From a checkpoint of a small transformer trained on Wikipedia: 13 layers, 8387 steps.
Each number is 128 + 32 x the weight over the matrix's rms, rounded and kept within 0 to 255. Layers, rows and columns count from 0. Numbers have three digits each.

# layer 6 attention query, 128x128, rms 0.115, rows 0-127, columns 64-95
133096092137117127144156125146133156140091085153172112142133144126154121145122092158099179119108
103065142086152149167134171168080200056150159143158098216123152117103088173091100091133144074160
102157181131109070063122147150110137133120125109137193101121213074076135164105167123125115079107
149124101152099181188156130163119148199084104131140143117153076126132137112174171122133179130079
112124107180072160052108163063167171134090122160089067094178157211189130137115106137070149141069
138147093142131145096114148108168110115080110113145167078135178137167086164129118154104080076137
167104097180133125169091101145101142175150157098177121151111123171147152127142152152089131127143
104127168102117110151166152184084102188144174147105153157131112075081131108115110130161140143181
175092143173154126214115092151105162175175121151205164139071107131130196122155144167153122095152
139169136106070105138142184116104118172143200113115127129160119122129100097149091127174183131126
117103129146110166198134122163061152146140148113182144156116108123113150155121166093154087102146
039199142096067136090109138120098113129175169073122136131176102127101145107106126066146140174111
146149109103151078032119098065192143103104100182047066101111166202169122032088131128115109140088
155082146162140109164161125129105126173118145137121113111123163142125105097135157166147072100210
125164064121126152080111125142111151091163156131150110177139132087114154120122122039125176139000
102188082090134189065126134088101139123129159088121065149154137127140160094134175032128092186037
111184126094113174046137134080125167117073139081100060117159134116128117102138179037126090162080
096109193114134111144138147095101133155097126130116140097137167130121088120146186188137049101215
147147144118141149125100117135110076119111110049096122126141125121116108172126150126069130182124
141092136111140063143150120114144143133125126205085140093097124159130086085124118158179104082181
138160153124138133099162153127150143140092106098123118096155143094142109132141150070129121121140
132104160128174130138118106104133128143125113176130162117093169157110104129117179178137083119194
140108126124155126144115080116114152142135133198115116123095116159117091119105145159153110132149
139145098168148133154113095130162149103168132130140139140100106157099122144128089113160167115129
126100157137111083121142168091158151131120105152073131083130153146133076107117105132164130088169
112105124115139116139117101110104141146131121175085139121104166172116084115122148198134112148190
120139148113146114133168145067143169152132098114111126105129142149114076124146128143135112114190
148130139154143106131139103105161172141126107179100126098105115163124086105116094109164129107152
103095105110138114129123123101104123135146157187077146137132160178127098141122170202127121137184
132141105126138168129141103146100115123112127101161101147141114093126153121151162116113122154091
129130127122141069104115093112139091128127130188046157082108149170124103139102146160132137129171
183145153179168127144091080142135106146163059153159139082079110120116134096104104107161137096084
118160098100110135095167145140138128172119115141134107145124156138146145145137115182115137116114
087068114145101141163127134140128125134153187130190162112134151064130117142123131118187098118161
139081145150189128122131166128114086088116164088124126141174148145129146110065133162136137116156
156141093099130152122110159118164147192103075168112132166091127181147144110159159135109152083125
166128147165123113126176139093130179089076182097118141140169111157180143130117100139087169086115
120113145132120113131180159090154141148139071106147160120165150137153059188173073200126153062188
121105142081196081152127097140109168188112157168136113105102116168080095120114126177121089137190
093107153066121144100112189163092152149165160169114120229162098087102157121084094069142124168150
142077159100133062151170092133124160145112127095114140127077129145113113104172118255167157105202
100108148128044128110120206102125133145154144133078110165200126145127123057126073075148180136136
083093138117103096170169115108156178142120147053116142110115163122139116089163170161154108136169
048134128130062200099065213161117160114188143112145139170223096095098144112092080000136131141069
210186102125160107137097106128147120140108096180125090079105159189159159104090170083091066162088
133125137132169056168197070124140148188119151148115140107074189127112128103155133255119082122178
086141132140101159051159161052120114090148178103119113142166133126128160108114140019154186156078
102192099105107167126127133065122146146133168107136113126169175124135136100124213000155067166079
124147108124073141149150114085135153119098166112113094112157147097148117083140183066144108146112
128137169127130077155129126099144130153134101104121141092120187109132101082116148236106084108147
159144116109114167145069083160085089112110120087122121142128084126122105166122158114139187142130
150104157114148031146174118139163146151141116158085134099103144124109126087151111230125101101157
133143122132072088148163140110162136117096160116135129112158123086153108105173126099150144115151
160136153116196118135120117129147138128125105117133145122074172111100127129128171217108083125133
170151146105179089130147083116140154150127133140111121112075150126107130115128158193112103125146
143140117118193165111108090171141117125145124166139120158103071152059131165128094072138144123108
154088145155141062145181119138159127157127108184082150119125134106119129085153073195132135100179
141144156119171094130160098102144128170149117134109129102100184130104138093115148234106100135163
150133118122163108121159102111143110167140094165136141139140139085086121109135093186116102095142
178114131141188093135173078136172160150103126189110130124108102109103132098166092147123129111141
131122154099163093109161121067123131173165124134104142126126204141120136104095156213118113140166
101148112128115190124086144124095130091118135076167116130141118134139107135109163070134100146080
139126172099182070094164086104126079154144116167086152117107146131093154146126132160125160128200
167176122129187173115053099181132124089126092154155104133076046136096138192150108095126105104077
129165127114120138132171106107162164176108071174076114136100045172131106076121113140097159170130
153120123120157067101208142075142097165131100129086143190112058092151095101165136096081115159140
163166142145072165156122136104187165142187073084185168109093126120154149107159152144127157198160
175162136205128168149156064142165133126121138143173121090088103135114188134160170135118158114064
115227109135098099133109075129137129105140088174144117067103096172093129160121158130155083067104
067102081117102119146141141136106163110098196112134084119190116134127100149169106125159068080113
203126170144175110141186092135165140189118078137092157098121149132130133074093142125089140103161
105129064171066119145142132155111149118137142153153092157111118131123152156143115119165053100059
105141064083149115091152206136090147068149121069117115149222164134133105152124106111109092126145
157130113162183126094111103169119136123110067176122117148127106102144122105131121103094135130103
102066180142031116171126132104153164159107144090175170112088066130116108103154146182189144165159
112120121100139108127153162115124080140151142080127109107170183107126107143105131151117147139167
090161084084126102103122154121135139110163136130132105122180137121130137171164082061125146104100
168144113144217095133090065148137144161131157223125124148128101141108156113141112121117139128099
105179143146163159064106147092119134092138100075116117122162196108113187109128218051073077186076
185077130173201073158169064170168104198115117208132210134095102168124121117185075187096132119196
057060165114116129123170097095095092128170141111153152166142125119052113129062104153154126128167
097153161103120143072113139080117093121152137059137134143146182083098108164086125080114137121103
068137166138159103064135132108108065141154149053128144109178184075092118138086142096117140102133
132115099130166130129155128166155100154131124182123169104146109127108106141163054096121131084141
124191149105106162114056139124122146104119157078153047167112106108127128174132146122132152185087
082138178151137124092110135113108091147151132038139138092161168068091118156093165127130138105135
184080117169152096162160108144137131142093119160092140104083127155159148063121146173092091100152
094188148116110188109082130116111142110143142072171096164132138107114130174133140106145151164097
167074112165150101151151131146140107129103105166090143095105133149150142101114120145100106105145
091156159113143172113120141134117083158212124113189157155148134085067107137124082063143181111100
128064098155105065175206122124147192120126109189081175111140105166155145073125137151138105109157
133135163112116084139143143112112168135113132069127090103123145110157145093143194148168151125127
154097085141136091151178105131147118143113109194099159094119114149147127089138111139124101099140
107154091106086098119072137143153202080094139162128045150171076155154140192156097103128126162104
087127174100114103121138146107120127141130132065131117110152159111108107121096155134159156110139
134109067090145090142176124133135114134124129222128150134140095154118094102146078099135121084162
135137117130107159182111136178167141121074134150141118128107104142132114061147135105167153162100
118075109115131132079149147110136101162133200134115157196146093122183089118125045156112101172150
178127111170081182135091064103164149143129119119164154164089110140160173125172179096134107209069
189123136187099145135166108115205175113104135130164109100090137158135187089176139076148191131080
125169108117071081119122091152153126059125109150129073080092103142083151146115145135104121110128
110158141090200138135164155124071157140157150087126068157143155114092114159124111161134107101121
117041132117143121150151069140171160117088142242097152060149142149112094123136136135173116126157
143150121160119066142111095158137138102112093152113067146100106115162165087116083214054150125088
050168082103164102117113132107093134130178166091157163153174194142037070156162126076163104147118
178121089157131130116098103203185121097095117172166160109118137165157123168141134057095129128072
127085165145095170140131105081111148124128099080125111102108100079129148068118135230151136177145
066125137130161127150118149106114093159153137080131155141185152092098072104109159134192109156171
080193107128133082148129145100136122179147149147150154165163080149137120103175120052156119109113
181119120141160121142141127139153136162117131174122110174118092179146168138151153126099140091127
076147103139138154112125157120143152094134162105153147134160176097062088060148229000215044145070
175089154123173095119141110161145116199141117161151152154107095155141143127140084174104121096164
108062148166086158119137116125125100120156144114158147126137147123105150140066078228123133156182
100135127130111157137133137143146115098122118124143167113148141117102054133125115129129116128170
068136118141119119094149131134144126133131178107127149116161126120116077099126113087169075112136
134128134108167115139111121125129097150157128154147144146134089155099138125119112091100149119120
135154128137110164132134146123125136123086105099128099118114127092130097155165177137139132145146
091128126161113122136161142144165136116122137102120151090158129097126077120137122141158096098162
163117146130186123133091104120120122138138118128111109120106187126121184109097145127097148126083
134133126137115147130158136138143157118113111123152135119107114124124076139172142145154106114151
147126131128168129118078114120133107124150124124110106117127182124114179121088131072098147128088
114117129129141138167151121139152117122143117159173183164137073155096107106157105099139136115141
141115125118114075094147138132096150140159161128107115155152130131154191103109097127131123109090
123129114116097079122176157147125193110076146111110117108130124121154106131186127147174113097126
126132119127127094122110126113109108154168141132112120139139131126137176120088100111120138143093
124135120114073110092134161117107130129123107103107077141126093094153129170143144110124141149130
094103120131079116134180146150138146100085136119104144088148115128148068133155109168162119113171
117125133109133103119118125107102080154161129145128138153129102150127137127098106106100146140142
# layer 6 attention key, 64x128, rms 0.12, rows 0-63, columns 64-95
139193138118117119107159103112175148141115135150087123085136152160219158150128064122124131138135
101128159117132158090120108079134158113145146136091204128181131183131137146104083069150161118136
216095152196140133206088047072129065191127176150164183143117167083088141151180153088155093125116
101120166158127132114114134128128170147131096144117167138090126134129110138123102195064165136148
131177089116170132140131107140126135187202082169161156093105150116132152113166189092169069122154
072135116115098123109144210116143139088116079115092090121167104141166089051147138089123123060160
099175095174068146102113143134169128116073157101093145077161114137115129201140079169084121153096
161085162159158148144100073161115094173142158152179169166069111120058129214091137161145120187173
095129188196093112060117125151141172054081125102139161101109108088057093121093126150105147150183
118070195148170111124140086084102142130132155138158134153110123156092175163126137109134134082182
068098158173099135114148128067140131104096133087167095160149082172118153188138097163114142111166
181023120089222104197106071103105074169173110216144125182114151134125128102109203077173104071151
158182053108107161098101140164105192126103120076110072074086132102156119077190139083126083176000
106095134124124161069161153106108114093104116117128117160169075160148103179110068197098128143139
147149153123145111091119135033117102140174161124076141138167209133114117086059178032192150121121
182128050057148168117099129148098144140117103135111090113114130086138131087141193050164138124005
177100062089144154138104129135121151138088077126106096114119102136168102076171168137131156117063
113089109161157141131129083128168130138094133160150158118116086157138159179179113237087139112183
134137146095130131181106128177125145165107070101116112073101133130127093121169138160121132105169
151115125152160131077148128068128114109116179131157138184177130161149139162113074159088114125140
164051067132128138149138121157153151134090123146122101114132123137150079071173134185132179113112
136151174163162103093093102119126163113116160153175125176150134125114172186100157120079072103133
142141147154161134095089120092108107117159118143183143197151118136117154179093129099088076122122
135181209127134131099140145092103137123131105125125113126142153126136098127117142054112073115117
123104137153142119088183129080142106111134194153134149165180130150139095104123101174128158150157
100168162130155126093126119081114120142153141144174139180159126139097185210084120112117090118152
101214181117150133093128132102137139124114159145123120150176127145119134174115138129109124144140
163109156136171140068131134093114127084128160161148124192170136141132095107103126115114114113131
079192138133144110119141112087119113152162118139161141166154116127105202236089108109138085118145
144121095107130146153097123166136130165104070107115123091077112103125152117142168122108118116106
117154134141152072118166147113105121110168138121168112156161146145135141152133087112136101119175
162101202120160130103093141194104173043102158111118115133141153101143088057125155089070083093110
115129164122100156110145100119189198152107059122102072043132122113134120062127169102151169128110
067126092144131147028148143151150130142104135135067112102108167126119117139063141062121119089081
095180121101146154067119147172130133161138157165104097128175133169107112112112114118112121124097
090113135132147170113118131196149168118150123166090087049114131153136086056080185124162132134102
134139112143155138172156123089137108097106126109118135171121139086165120190157114156122119120135
129114115131093099093147101019078158129153169099141144156194151133086124188203104114134147143121
211095146179146137112108134111191145119117142120081094084111178088212129148147160086136142101036
181092161143132115138127109086106124137167111090123202115127177169080113114177136131164125165178
095177141044167105149110141207189167132083095184148134097129152104104137071072186061132110076075
163131100123147097125145151098164087117096110119107118088155161094111157145155094130132131081110
159106154165095158119140096151133135140180084169128142122097091189137112100131160180101128172126
131146153056175146169113154211151130156152055135120090124145151092122106097073199103170117128099
118149105119137099134123140099159148125087141129134129101153145118111154105129142085165095109093
120082114178087121096122162082096076071155201083057148130122156158171141166169059131107141104120
173165096110155147127107135122176148130090108127153151107097156064126154109144154060151126109041
171087183187106163217132092151108176106147111119113121146103048194154140182189077255077157244180
118092132071115155120133136113096153125196104129162073167200133134109136148127131129149090184147
073171100112133136157092146101120193122130119137163139136177154108115127136127140115153096143109
141149084122147129159112141132162160131097124130139134120122144110143135165159127126133121120105
057120177152066068136155144106076133090161111086101134119094172184120091106139115167107138150174
152154146115175152088078135171153091134108130152143170114115133054113149153104126119120128075090
145165098133136126164094128122155161139099116132152150109112153099142129153153137134147119128094
145109116144130142127148103142099108173138127124150083144124081167116134129123142111115137162153
165153135125166143140103126122154142122101110144142162109121144091131146132148136146127102133103
111116126145106123107150117137100117167161129130143094159114109161115117113100114102118143146151
083164146128100107172142156110120165085127094092110151097129197111136094109162150157143097156130
161080104119098136121183125105108122146137146122088086148145092212158148124133123113122133151135
190143056136166138143130134116176122135039154126071133107094131092163116139135149127156142074092
089092136127095122108162120121104097132157147105119108157134120183124132090096115103125143143143
134106155103130129031108143118143087104147176143092142132091139142132130155112077098132133088107
123140071134140113136121155106178134115089138122100148098140167101154109165125116121167118107123
058082152107078099102149136124097087115169174110088115135164142178125120108098101085136142120185
# layer 6 attention value, 64x128, rms 0.0574, rows 0-63, columns 64-95
124134141133087181081156153110126125167072121126111104125102093158120159150084154090139187107141
119099125144130109178083124142118082159181138149155134162104160091082106137178146118145099166133
144175088155122143129127096094095116162151160089112149090167072162106154108153117120114189251135
134108153178143131165095081100126190138179133139161174121200151158157146120141156137158123160119
121097100157129112148094121106139138095165113126144151106115119135138080111143147145162085104117
129141094156099162111050110147121151075072147142130059116120082092177077095158080136124148131141
124176168148107090071192098116145149133145134139143089101112170142119154123059123125136121122136
181133160106127086132113103146151152040133160140191154202164162135129121119063138132158195132122
085174192093141080095131109146089127087142146127072066127120209131116119098096159096124145100146
121124131168101163126186148094116103118055129140137083158069116131124131139199078130069134155107
182118172104092135128106135219090139105131122128122096094174096134165151143107127135120156165098
150184140073112120157074116172050100115186153122137104137132121111117127108133130122148121164139
149124168193045108098196112131163118113180117121144171125116128080191124079118111133163126094103
122124154094149155133116125122146175114095107145085136114180095125155151127163153143149103116107
145176121165143079097127145153188084158129107154189168103086172142136105158147139126162098112124
132172147156116156107123137144096092117149173108088093056121116124200142092190116132118115156117
154072151088154159175137138114087158094148119148147150240170135095079136124097116135074125109118
107129128120159094150096120162165150089139113124133182138176154104118109130154160122142116110139
082168131103194152106152087093159186059073117142095151114118125204071126119114142148080144170140
090148164022225158107170168118096109082079118120080088149139142147137148071114135126134129064131
097084149111134149161144165144107107076135099121070164151147096115108105101156160143190140082142
119166135105192147062175124115132135103096130101071114116126110129171124099172094137066105128131
172159151148108115103135125162121075094142105122148148118120144104129147136163108118174146128113
178114074159083119116144103148117143147131117134128139090200148133147219147137112134094054144081
098140136069170121139174089064145135171085118122122190118117145167070130165143122143098113114128
125134196125135129098139124136129106065091181131147114185097119100104124118136154123080124143149
151118116083114090129099104193097156179120101125111119102124069086141120154086112128112124129089
113140117072150125109106116114080144118118117110067133077155113134168118113186117122058079139127
098130137093131117177073080173121174057196125144134111122144142126097114090169110153145093126138
163152104132102121142138082183085149141131104147164167112139102131150158116158119151093108106103
162148115077160179077192157145152085151094090132110090169129059100115144108162105154100100121112
135189143081164120152098107175083106144206187136140133135106184094075144124118124128175069135118
130172121176116107137183105115063061140145143098193102159083138127130147108110096129069180100126
105116148078165149152127140127127126104115028146103140049068143117051081088130144146143130166144
126141128120121182123137100096161095131147163132096138084112156139079059096119097162147177117120
132164146161096113088147149088174169091162102105013086131157134187177136096120164141126116097120
111109120093137090110155166148100186164253082171118115147146110117105048102116130118181087156150
128087098102122082118121142145150075114158179164115174134179085069125191198128111126200110114162
121107194142143122112162080146151111155119128138097156114186119139084123100202158127078097175104
132127162172152166094156174132160152129130059087077095084118137106121112114143107108116205090144
141116116179142103128091131173109104124096155087098089135077150108164194200128072153084140114120
124116124139187146112151094124116149176102084098153023138126130182123069104104126136084088102102
141128048116100113155107154130065128137087121154150104163112126131157170135159083134136154119147
154119067135153107173138120153080107192097138105157147121104147151145181162190015131139142141134
107148105117145092164174064118102115059131095128073085138113151135115151060127175128165131145107
111117169155143168115174192133096159160148097060069119116098169109192050095104139113116155131145
114152137117133140087094147112172106129124137064109093146180131071153224156124186149055075098115
109152173181080171122123208077152158128115077134058155086068161196166044111156149118155064051119
131144108115145207109130179122150107188137099126118173147112121104126078081110094128122205092132
120073109148093069157126115156161105117092168139139207103224091125073151163141146103188154124132
135114148132133078130132121189102114130092143155124146101086132124047128107142116140177144116126
137141081076118154120151181080147131134175084184075176125122113103082121098101130125196147098146
099130101117099091110072173078124178029132089159129122141105142171137111133188087140143093179122
161167086135138095077159127087117143191170094119157073187088114109177128166073107119082131094134
115115174122147110110084089203116113117108170080191102167149141100097194108079126141097163138112
132150166100145176154153144087136163090091057131100061083080157163164138111235147114157086133126
152143117152167121154151138144086152145095069083123124155128141147163154123159140150102163175109
127168145153163116145109169116155152198143107139133166151140142128104100142144145090126062026147
142139152083151187148119154155121053187161132106152136114120111064112178138152093123029159149151
105135102102178101182127150137073112106108101121136148154098076107100140125054161129147158070135
139119097141102086167145160130089166129165059133127132090115101132158102120098122129123149098112
098130143130088093132086125142090139090140107107150124080071168140115101121156093137080058134121
132093168117106102082125132125167141121121092127143102117111136121142108197157104122059068135145
125174167125115114122171075176094099108115151104127108112025154073152116150143116140056065149118
# layer 6 attention output (transposed), 128x128, rms 0.0825, rows 0-127, columns 64-95
089205052132087130135174145181119138136159168181161132169138173094151158136101141083120106062068
142117162158145047080123098120131127108093119142071163098121144144151113125076160116128102128159
137175156145188098091157133139122130116116144235097141140135149136115095149088106091166061106099
164132119100151149128112132093141093118178151099118115130125143137116118138137064166100117113103
137111146120113145130108106099170140115073089149128138111152121203083111116156086148136145138126
130105153147070159142149138147120086189169114073142189116147168170136131119171118155116117132185
131105153089172099173109162113128126120145141127128097139107093123138120126188118098107137111091
113138116094079131202163133151127142167154115117109156129116113119091147146137100192101125124110
115111100115083076129102111148113124136101103197116148157142179113162129089132111094139099115138
091149127170150117135128102130109129157157160072134116139106104098138112121114188056137143119127
139163152064115106132117132127119122157141131118069156157082122122140142151139168149118112128140
130127184094127035096138089104136141139114115142062204106159159148120154097124149156130085125166
120122146088180112166105133097113183115110164096159060153129065131084127158153145083109155114073
140140108121101163133119159126143127095152129122153138116128117122141106164150073136117138116132
132092166138134119163093126098131155100109131143114096126105123152129116127127098098112157146111
124115178137144081081120107097109132137136116110098149152141157149143113141141131096133084118196
076169093140131106142134099159144119152105147079143124105115089108094149125122173205156137149127
124124083175077186121132139142120083114126121086161145171131146129135123109111104169123123142076
159132086090115199133128120164134049143154138151154182128152194119143116087140093110148168113069
143153096062099111147119115132142152147128134146142138112174120064140132118144098148119145122188
131167083141108164105130141127131120100074141123172139108152114123139109123122161155140086101096
084108049152130197159115127148126162119140116121214095156135143088122122094146088066159135129095
130075189105163039127092149060126176150080136181096120106153105132139116076147153067136080117170
125132170114160130125117125138119130143154133112140102144136073096105095141107103092144170144153
178130109130195176131108120087156123060135156173140096147161156152125147081107065115147158160082
121141088132093147183160117151162146172152110056127143123095156106144149161099142190083191118129
126155121102102133147115086168152112102116100152145141136127126167095162133135136118125122153116
130156106118104158130141099143165117113157099142147157131140185150078151113137055126168121152133
180110155139144144114114110094144068132095141062096161114113145125160139110123184193128170182155
117134150103162153129100106108102120144146143078139106129124095126112138112122127101134146109132
136124110167127111122136134132130134137143190026163146122115124050148130176107177130110118161180
136115166104136018106111104084126148105110110150086135091132108124156118101103157094119113106161
069189110127123139120094126148089145161159151134148145128087149086156160150146128127103119017107
162109131150156087117151101136126144103090077195096151129146110147141089120063149100116109150124
103106174112127098102139125134153144138112136175067126144096128125154096173097104157154090105096
110119110082089150088169168115178131085158163144107127145109137156083087165117100135108145085097
117135162102139139144137133078131121119087083112152133118164099165097103112146131119118124112112
194136154192079150164155162137094085164165165029164172098098158183128141115136155117107111148206
105075111098123107097162146115169108113138126120101120148151123128148135123180099158150178143105
145115114135068147134129184122128146184128131077099168129099109137104140153167125193129121100108
111111075157098113123117132122108093126113109095102159114132172115177180083132104147145100127175
076133131139155079132144066137135128152139112115133133130170131095133125113102125089156122156128
184168106109086110144125114143122161149159162077093142162078153134146178155143132166127137179171
199112110155117054096184113119139145134109110141078192142140135168123153131105120178140095193153
070118153070091147119115135075126168118087139039119097163199120135111149156129099156124164107114
118141136089116153158124113117112137129183168045160131096097151100113140126161114120082113108179
129142118108148144158124099111142137113119099146121121138156127135139115128126136131087168161114
129110158136120082144161071115100138134140115040100131151153168139126119134108113148123103169238
135162105182138094118110149144141145137081124165154127125105071148099132111128127151183116144084
131151120152105169137099150130117076130140151107178147141094144142104103115115163097114094070087
105099104123096131101116157172153011146150154105136191103115203083152117089155125117170132097056
118132096117086131137118120115119134162131155070134154109145153094131167134154066162126114162208
126179137134128158117098125117108090109096141068170135098137119100139127084105169149116056069119
041102081124105151156094109141120113131136150042175124129132195095142150086139071121168098135125
155099137111132082113144117077127146133079110117071124132195134120174134083109092160137136181196
104111147081108105134152132154144165136136126174135122171143095142100066161095087094152186182129
088148118072188154116104130112185102086147131171123096126170180096149148106149086115131130136061
164140093184122108150140155145165139152149116072144136093110188118136165109121158175145142135131
180190084129130125159118089146116140138115105138155115131111117172118178152151117110112117161116
147163116131131133162141107142130125138163151073169129099102196159085189124169082118141064167163
186134120182115104124164167132199050104085147135111151132142148136151117105082184125163136216100
126139125097100139110155122144142117134117145106109132147147108173135120141095076129132158165130
150135116157098073140142112138152136137116175073148149124139163091108105135090133140129118201185
172102088138112053117169096115143143087122086187076119137147102130167105098102112109120158157123
130101136121191100101145177159131146089109083127118145155061108137117102172146186113106142095112
178077195136090075158087082100167092129098154082083151129114107125162107189087075137113090165165
233121151057158095101096135123165058143094142196089137148153162182184100115126183093120123117129
121142136171110155181104134122046123132124166114201144116118133099094187144064094126126119098114
128162070083111218130158114157138143161100167097127090136112105083115189179170154167125171144049
119118131084081179161142142160137082169117146132144136122139085144133138150087126103094122059095
118169088145099122108097230165076091141118071120149123149084130077094105126149156148132212085102
163084136146060101145101126096066169115093162148117101134152162124161121116053090038142027180174
100039128112116126140131193104113118076099092153114112160152141109134104091098113093139112061168
118161106135119123043128225119106163086141090091110133145099133069123127145185130203122199146158
173123158179165120153172019141133161119119164126150165114093115133173159155062134091169076158103
176119160151084109113175128125094153063110171195135087171125099088161149154110164064143100071140
131115142193100125075138111143100115128157144114183176171148082117100121139093162118141124041114
129110120132063111121129103074082236085112147162141077120167130126124158151079126047165054172149
064214050131144153126130158075099112115165131137130116113079169123093137085105039192094181145161
185152151068160166174094025085129155151116171178127105087176184081131210101079140086171114243132
140123117150141078125154053056116172127113184116154121091134182160188143104094079116167053173111
139151082087120195176104129180139061190135116135127139109133116181126108069165127068136160159086
148106077087096144166082137155146024122142092169117135110150090124161089159054163081089123145131
158095138132107096160171044091148126170102211116128138098140141156182135140095079101162063117098
187162148130177150109162009147159149160118194122124110118107108103173185099109148075132121198096
076139098122162164123135163137120200106128116103137099122107121066113095144112106207086110140093
094173086094146168055138198127153078089166081151095141140096145151132086136144156145075151105170
158123213131090093087093127096130140125124147152083106148154124068150139146081127166094093141185
138144121170134111073108123078128147049125170128147147137095112106138135167068122130138105146144
116147075080109188113155134124123178124154163214146123107128107055137168168120086140112177196112
086063088153086019114158209091130128076107082135090116141125122128120080189128103149129133098165
118196102155129169134126076144134083084130154025162177065127107189115101133099103166110111184144
109162151161168093202102085155092168121086171078167077118160120137116140169116127127148094156124
134169136105164165066129114139174111114090118097095123153094126078149134119160172134124182173115
116106167155121106149098137161084218178139152158138044126134113084161187127111087068107115129172
074071154164102091102114255105122109103135053084108143176172101091092090169114143177085158007200
125085157119156097177162120152107186103141130131174159097129111129137163095131106132111123115147
156172115115133096114166149084109090116067198105110131172125129117172166184129061166098133141195
149139117059191102092099134123127120123109156139130133138108159145159143172100118216120167135122
093152139192134160160128128117084143109152116119205123126116169064085080121141180083101117128153
180127169155136150150143092123108085101108141131138107104140131109083142118145224171116138062082
219103159147107141135137123160136090114130111105148143135069111115123124092109173130083153112073
093119101133138096152105084118181107163143168150198126094084111078132131120092155117128176115081
096155095122080136124129141085087178089080158128114102140158169073180101113111118050124063118216
105128107111095138104157134122122137075159147104143117137136139122155108064161090105098122154169
044083118104121111113130136091200190169156192133165155111154115111111137143159111121145135140185
170116195199138168175184152190100072115142074126134198115111162092123101131079149080162081149146
126169188125067139145167112162122102080243174154207147084131110067147111117144115109089110156177
077161095156120148087117118123131112150190155151222168125141103114137102129132181079095119116075
060185097120067139105137116069087233066096125134127090121179133093151137138133131054129072099181
061111095133109133134125118060152184121124143128115107121120191130076095092109095090124155154182
097161106088147174115083122126110171159097083148080097138175173083115146180136084135168118149193
100174129115176163111121138086153108105097112112100116115162201131142124139119169148124063096194
219111082097154140179081136152083083165103075135101123144088121155128113090097115119150152122019
170155070132089074132109114119101114111090156135118133123137109107210133134064094128109137104138
189123153154163169115156146128140049114086110113108111139125171126127117132123192149114105118138
157144195153143162159138141154071083155126099140108129117142166119095114116116150108133121141158
119084182165104142148145131154145160123136161111145120133183117126113092099157131138122112111159
091116100120083078099163120088127191100117154120142103115130156164173140098086075131093121109174
072165171115116155072098132135160140121179184142132150137132094087126145163153101120092144201182
027162137126106167149100133098163161080170194102193152094174141082152106133105113062117084139178
057077161115097141139107127139148163132124137158123121103170159097123134162118128121142178110143
118088104138111063106193118061180129080093183126129115121120113102150174132126147142126132125170
196146111165120147134137141142102134099091139076119171140138113146141120106103106117125110135138
167213174133139133168108136179079054103165151119134113153142092135104096167154154127157135179120
111153163116107141131146137121115109127114136131126108128121141124131132131121076147124147161159
120148184161104153142109157159072128155153116117113054157134135117134151116169128114093155135189
109145120150091104081151143106154149125158173110150134162150051135156148138145110143078173133175
# layer 6 MLP gate, 256x128, rms 0.115, rows 0-8, columns 64-95
135117134131181098122110138114187088123117157109102109155169082056139150132194143114133136089158
118126165146160179108091119137188152135066132142091125138107081123111069087102163153106107141095
102143130120154067145164098183160103100101103162106152142102142148115136152118119142130093116152
147180153111104095136121088102158119184131139185159192120165166156128133106128140153148252153134
129131084146080095166112073135112128206149153102137125187107127191155133084166153109143132134132
103171078122159140173112150147105140145092154104083195121085125156124164130126112110160192107091
139134110118163109101129106156070135088157053083118098106126156120112060131121187165098098167115
108142148166068107086094130126145169130153161105116123090160158125164118137144114115090142104148
174138138145105087130152136094117191103094156124142077138080189115091167099155066165102143117159
# layer 6 MLP up, 256x128, rms 0.11, rows 0-8, columns 64-95
152108113120092160158100164167112087135144203112139159192109112121069146139114121117106115084182
095100093166134094163140139131110184118108076127143147095087185112130095145134081168150097166115
136048137121109084095145111114154075128155133100108136181177074185172158074071175091165172063142
158167115153172155158112118112168114123091182171133136143147105208130154109102145155067156162140
114148129156123125174103115108131135081141156104119086137163136160142059165127069152159166120137
100121128152084119079154152129159093111132086105084155160132108130113131102091186132127145153109
113105130149131122115115146113085173174142067136108112096094182096091107161102155148123138191133
090125095100159146120136153125097129155159095156126118131119121146083112133133164116236086191084
095062111143102158148078156160120035124135094123098182099155137112116108128082143163104119147128
# layer 6 MLP down (transposed), 256x128, rms 0.11, rows 0-8, columns 64-95
184138042117142135148098125137138117105168137113122095163141138131144169123090110078119192142209
135106128144108092127097093078106102084130135176084166141164076143074118073110076061080111157076
144138120112145156116165093089129159147077206174144131199120155184135102098082096112066080162142
093148190099074165164113122076128137086107078165105172129139061134094117150110145143119158153113
082100185128125175157125129194133128108098149136155057101149107119160062170129129139152101175168
149115106097188129175108143132164101148103136145112187133151174134114172091111161125141145128093
175132097125151189138147103098149149121128181144159167167155105166156124111170095080130105152109
102119097105124123188101153141143059087050090111166169149069104138181117189138112174070099082205
119129139163120107150118121194081118133088130131120154104184095104129150194105091117097171180194